config.yaml
init_std_down: 0.00373
lr_head: 0.00751
max_steps: 4192
Each number is 500 + 50 x the weight over the matrix's rms, rounded and kept within 0 to 999. Layers, rows and columns count from 0. Numbers have three digits each.

# q: layer 3 attention query, 320x320, rms 0.12, rows 0-12,64-76,128-140,192-204,256-267, columns 160-239
# k: layer 3 attention key, 64x320, rms 0.111, rows 0-11, columns 160-239
q0:518500527556501435526406448422542413425510500476444390491486524478548542545465499485452447532481507486489473558517459496548524431506524456514486540467500531488514459569514427444490475501556532467463557514519538491448532537526515527500607497
q64:533517451519488403424474450555484549534552530518482529549507450451496499471671527523567513544519525620527542498468519568530485542505498493527514535462502467374469496461551463527463631584504509418528474443562531486506507450432521520566608558
q128:501537500461579454517505429515496582486512508553458495571447475461605534501523485518610510459486431521494487437484503583576524525496590493504429448477504500453519432534535456475521520435563565470430484475550507523513534509425517521521520472
q192:480579518490554522546486518470549528513527527505508487480496473557504513477518438518489510417527516453451482447475564529514545470488494483499502495552484414519439481480458513467529533420471472479476493450529513544519543507456522446464640534
q256:448528478470495531541468538502466455486495579442566478410563500569434546567478494517400507460563452466595391466459482509504528466431411486529529476462488451577520479534539490507496437547438455411422518485513554507498497516503523547476559565
k0:481464478471501543529461476574444541501461633568470504549528519567545482450519462448465493415417448503508504496543503469560496535516460510546477521476502446519434541450484505547583494492504546584516506504514565492545497501479574494469536425
q1:427521474553492500402497517480575508519469565508479554488455490500565551356473456639565495535479501493519514474524508457498416504521505507522514574539489522518510580420414490498530504512472508514496460496520461542487507458484438496423448549
q65:425567507506602474383505379481591534601558436466451505517540426561570469546478451366593482510528577545474507541491531465484534445419528506431450547541459525374644464523523599508454548529541427539477496502488466447459469511501379550411473501
q129:607528482469520462457509529503563557445535544512468486516506458526472485441490562483498486474520522580542456483468521526494528563440487521509570489540463425420548448470402506491500391548459519517567465487531515504526494523484461553536488516
q193:508510562515459509497543510474578521444504482508441514517452518483607461454484431582532456561503461573544477505432507544534460513542477450460538582410518402487414546466460490463477467477500503470462466495575532524531541514594483527526495559
q257:520513490461433498442510509475630499498485530518505497455552451504535506461465377526489450501441464500485550480434494513496418439510555544536543534537469440497506522512437384460551506497513489481516500506476545551408482517510472559438595589
k1:467446508516452530568484423492472539473544453405458579412443405560477499477452497501602443495543519479556507446495497495531555465456556432526521480510545496558505542497501548470511560566428502540471450472517479444544560474456534465536536469
q2:439481458547459573427573564524452482534484468513519589450401478499546536425519456498497436467498410453565496511468516497494507528457532509554444603500489505495497541366472473505504476510500561474473572489487564537551522437483500591483497527
q66:502552444486545462416562511508578508561539489404453516486490477556583512481401488452521454451544532573519490468478493488505558489481491467464491551483471559531510477483466554431503503501433482519492498537484498524528481541497455591417493458
q130:534523491548535487458528471520564466466564514466453534517445459520439501526513532544400448462468450542563491532483472488531517608443472521470476468496466477480483486489460435517476449488463445546473439455575524505518508555478470514515618524
q194:579472442486533553508548514426496499516488404445428527450503508522481524432466498494550489525406498490485513550484498534487519516510549500457428540556576506480479561473491469478452493466426467570492439553612384506507518572455580551537525436
q258:493457412500479510459548520426517523575561535390539572511521496531556575483521502500499445466424445457568533511483457520484507474498613482539497541444454510463471475547475415488544508471456405440489452552543549559519512487477517495522564481
k2:469526489485482585589434405472497498511502489449557442488476416602582524516449549474512439480500555488517441462478511437482507481402486459540506481517524491609531488560476536493558573573476509507530496396506479446549541435469507519456566524
q3:494409437455513523449588510553408595500464506512483532496500452477409470416503440568526505483491490505520561499457473485537529537450526565450581433447516567554565604508562572465549535422478508527547491591491513472514511527551522521541435499
q67:494451538468511590539432528534476504529428404472572524478499602433465423506402554478445529502526529418521551514603564441487478466484456511516507481550500513477469501519537514498576387544511623564511509526479480554467493590575542449561429470
q131:462521442496486562520439512468498501502528475468506495477524492523482493555489473436517515512515543465520502513519523426524479507527486488524520502484454494504474511464499559536491471521450464503524525496452445447523500489541476468505481515
q195:603475499537515582506513534577476547453539391513538453527551454495482515536566543525507509479495529599489522553541454596501526507523470462568522502429521473484492480499577569507472515492522536464501555567491525457556484502527499456492425500
q259:499547484487555519538489534503511597524433411476401405535484555469495479455512476489566518538510544471489507591531566489428586553483481490454460446462508548486529482456494480514534468492469606498515518440455452479464479460489521419506409424
k3:502472620573453482517500559427477543466435558458454501502550523495485566543521490408433538528449493521570436473490433512448534480502602520449485497563526512576597500469459549494467492491467561448415595498483456588466496484478506503410480445
q4:444470418441474538409621634481448535507451438518484436458485501527421441498552456590526494418552475527561547493500569446437546544446444479460552480496559522539467504509524505507514523430529565556513503518530518457491557463485513482554499550
q68:570450420461428553556424585495476551527512412612489498528458612410419529459502458561471457383499464413548481476510513552463476566509512536530484396469497481531479476430532508440507421449501528461517463551534490582558523525572600458544454493
q132:496496483515510562487460538396495527467493428429521495454477591496553489530454475532489506555509537500453538488425521584477565479504484445539582547472503468592448501402435501494531493469496426537493494496472462401473420478553501434581536515
q196:401443480498546428504514479587363461629516371531533415489472464437474451442461413404501595455488463494472529544539506504511482490520422447469520527539486516540553488533475558544538494547539525549500566499428534594550507516464505465535416530
q260:414540434465538548580540571465448482552543424478500499536438579501503586546494365461482499572542530545445472576557605456477466474492533473519436467559531517455590460525467516453456422527520587612430497559434412549603489470535508393521540523
k4:499486539457479578521571492555425395463456632460509498507468452585486485507488538472490463556459538449538507482535434499486473481534526483546531358528501504548576515586487523493600566536474537453516562483517437532558528499425543458562557495
q5:443492486507520419519513554526412492496552507505529463530438549440543491605553484499472508479467508505485474428507451529504574548441562543426521403457495480523535488547556560497496538459457417484514533569430431428521470472495485452505495540
q69:432492500560500487413420521471536538594540519587503530506568580444432503465534386515446553464507519530547538510488510461528539505576457552532484584476441520425534340510501489522479477523550508577542526522530526505533430433484547451444581487
q133:482547555537452522498401497510430483521440526541501530518507456511475473506497516490464503548438539534550535465468445459523503477455522405534566519467478526540609491541478553590572516519517513621531521540460542473464509467511538447580479548
q197:495394509463444545444458480481443483584469529538464529381578518461532478594431579496458542419420511484483494531536554534526507541532516453444543494537553479450386487409523426487491473459504451577474467558506551478526483534519417457462456518
q261:587461624495461520482498482458408437442471445494507499579550571433419523513491528515467486485516547472483582524544532533481408427452495481569486546439543502491478523427604501468455573503546527484442559463497454461552536574470516475507487491
k5:563468496484493510517473466463484410440476514558493476500455511422474492586503530491494504453545475487424528532546496633428563507465510481495478469526529579537489475430502518392517549542480539494478546445467478549470518468462567506491424619
q6:550509537510503463579373405499547523485537509476441522489545468442537469493441495456483512479511606519493493495541472454545467472568408448477495498469433518434563482604451515530494515462490482434494491542493550490505495502464496465537459453
q70:472504447527493480538489463557474474509495601542506502501564452526453468571472463456444498547555592468549458457483464487448470499459477600499463474512458555448498471567511601583516525518559451434440545495481446463470502564566527511496540560
q134:531488492571519497531533474573498491504495498553476457522520481456519508495466481510505536467522508460434491504492486464479476519495490502530495460433527519532452493504576453507479565449573481464450477578493468531507526467444480460514456570
q198:434576508516535484537457567460484504571465528462486481520460504555429502514487424453463471518486498438464509533483462508499488471456479517474463453545502480506501536534472495522559474516496481470487557463490485569380549514451476483459596475
q262:454521498476497533538463455494517490529487536570518622490521467456434504541515452395488467501509528497428469456525467556491555483394475556539524469537481459461527484544525476584589496521543429456505566525541516491527477521511445458438541521
k6:503510534510521513523548486489492451502499605570529457556460537535466551480534522416472440555532419455420533489483615605547482416513503478483530462507465507462485451447522365517508447498556543616480456477513514552516511434513475421485524432
q7:494507516519508530511464487492563527412485504541446461457429537560494507482440497506530465539541458527516500529475501495552492511527489510504488638505548490479466520447491430452485488520528538488491465464527502499500550452495560516551479506
q71:525540452521475465500496467502516539571506517452435445494476488548638463539555475511485492587490503538491525487425487491455574482482440441531422520417470474510457544476515495549416476541521472472450452444496542530494560484485498535549524473
q135:512533474513560509534553501506528532474552414467445500490494559479509480494521534551503496544528508541514468512465468552497532446489532441455540525403516466506475532418548488492454498462558496510492505503548519508522510507527496522455526482
q199:484548494523466452485526547464476471463502409436471502506488445467513478443501513486484573534502555476529518492486466550518503501483464496495528459493566505535511467424571525485522496529486490479494455487501498495441501482509529488555483492
q263:483473463452442434533489481463496499527516586486507545553540518470518515534491428490460531508495416425470468511461541453559492475465492508517542553466517498503565452483525517498516438553519450445470477464470510613415543517493567484529516510
k7:462493483446569450542524483528536459488492518520466474518486455500443479485483544463565451522442555461502532539541498547563558574470508506534497510498547505528450519580442570424509550560397479548474562591521586397484556544427484575487504590
q8:543547467509520489514539601513446517566473454398545513569517407451531447448587464496438533521532479520512499482471466540468481463571524578493449515521510464473555476522469548503541489486497557535469486475484536595496479510517505505533448515
q72:478547479517590538435484520508461434495479401502494556425519492436490338465555589541513509482511520457436442480497592423580515531534444459480475501521570515407635534442454522439549551476502517526524409579528573530552541566480595567461538472
q136:465511484519452559543549498439537415477456567554457513548511439501469509471555566478480496443452545557482372465441515476460472528550507518495458507599478522462512451484492551486453527502603558491427512514431509544516567534400521539500561513
q200:539469475533505487514625482427459491535457552451492560476521480484545505517451618511549425524528438515467556604447589506517584540443468486471435604549498544494478519391450658476509582510510410523487433491521493552564563434472628614538524400
q264:514468493482508519489565573491566517548494385454401499434505604581493518547559558483553546557483544530578480526506538544490527469591458452498512517464474576460473481454450480475519456421546642523557457457467543433575465554393520550540533557
k8:469490473469545519465516405497523490467566436482451470541557498464533497436430509567459454525544540468517455460471478517530485446469525577546527535436477459510498549449532576511522506472422501448518507513453464505548497426562417512483469545
q9:497452508461627557504433511494465540510461466511513499575537541476514524447435500507473560534563566528458455480545448484455545555532451541444575414547387533456475433524476490435497504525467510511573483497436491472479478478550429459485600487
q73:500469423443459507505455422503454420511591551501509552567505474492443467544516438439511487447465496512459372513518530484489529581396468531488528495491436504476486539476463540534501608505495495457515571415439472506555480516550477505548528467
q137:549573434497520465544460490507527453528526510476577537480560579515453572531418515487566565405471437468486466536525475426498550493512581471460536524500536539539423510514480494539471509500548414508540526520499427495510505489491548461522434476
q201:413568475526543437615434525411471462466483565454548366545517568542478564541586504460460503427410506495552470513550488490467535395585378410526499496524453463485499507496526565478476546549414450516479542536462441573510511544443565485486445418
q265:557498547516539456510508511584442581496515629505537463504494468449530509481399467526496493460478427512438464440463421527522589520484438552501483385553433532403506433593500455424525513498579475526562484527499428455513522553436529475470477492
k9:506515490503431537531464552509513536482377539536511535598582502514451507501512498465497411509498448496541503503520554465530432462518500465494445475495529503506617579553547466445453517318500599420523570518563533551500522559449529449523563508
q10:526488540472499436533390382495547447489414544468479518442528518495557542572429451522419558527435500425423435554526491580591445446535508414492499513437514531469547443501435465510476472524499425454550507522522463554464567502506526548477456526
q74:546488487485529492639471515588483518470473524466452530509496475491448456555551433558505497460480513434497505554464520620462507498503492541488573506469578535561512491508557568553535571536489533422413418466445380522498547467463519463603421497
q138:486523475510435604543456645470523570526465479465539608470433548561456503467506411490455517445495561466504493482631477483352534565448434514524509470459447535454529475581534512533565472500487570520501520603474502452577472446471509489550444499
q202:533426574521422468627438520608482530462437481451541558575516470541464492408455416511454548516478460406532499518584478553451544504511517557512541433437537401531529502544521511548528491547548502568514417509477496519470547434485539502552524458
q266:487481539545462506522475443547485465475506575481560533540508501469513502561497535504396553463550551488528486460533559516519401504484473484556500538497519581529525470520461457505524505521527522517520515451447527494470512516513510480555555490
k10:506550478501475481509574506507497545522443461601464509490497501528530485453516478466519472487512506571505480513434530520505469473448446478422535522535470506523505527456513585576485404502483391577457537453473551365467479439500479525463475494
q11:500479490466482505593515496553532481449525482455511544483482579533617517401530448569530538521562441481543433459460477525469547499541496546451433525504461478473459486411508490440469420566407486576515492460511462484478534439540482447538578543
q75:571510416492570499471571543565328495368422439551543492552491448524483442525482448532457531469454460438487350507496468507568378516506447569436545495502554479491435438518520473511527495483502430438562433619475460596445510513481510488551439506
q139:515454553475491536491586504530474468500553465611433530480477465520444556522449526536563455589512519516561515448469454494461508488536486494445469462486576493491546510563471490522495498525527550555587574515485544484498468510582525484509529532
q203:563502487480473475443514528483531401549503538483544407432512490601545540531569493477501548546428530476515458561487505508504555570581478476505492469459518486475502519472604600575398610440542500454460534584475432536638541460477583509487459426
q267:541516493563500529547552564508469497461505463490431495419575487595484461529506614511485480528491502440595570486442446563435485507481504489503411549554501528485475487446589512494529475524512572499489534511528445507479504575448467436436460541
k11:500538469519457490505558511465554536571531516484495550515523427463432506549508444485436485522497476535453550516527611484507468512453499509497438574493528504509564483448483397518537509540535617482534438463576469541478570553559471518521428519
q12:448551533505437530437516436473527466529494474511503576415486525557470531520575530469456487576552433479498463471532561442478518500479561483472504513589509444584470497426525532552531535500549483438499490412523567497510452521470474418472489437
q76:516513514506502563514524464388415554436465498491427538479476513512507539426469519529452509577398438465492516456451499473507461583464526368528518474631547443563554511413507446547490542510470459548455502463563541470470588505537440510610491481
q140:493636420535521547464537554479559475447509385472530550461452461527495550479519413446524576535533423550525491399537482445469514581476502478494486433495446535530527523515486519469373432501492475478514406472487491524528510543512464481528417539
q204:462438477615406571595477445545532497518415464518555512458496536502519460465574479537591516470547483474443479448563485497539489529473484477476420513553509498436462614476530475553496507629571460604454462518485480588494507552466451481527512522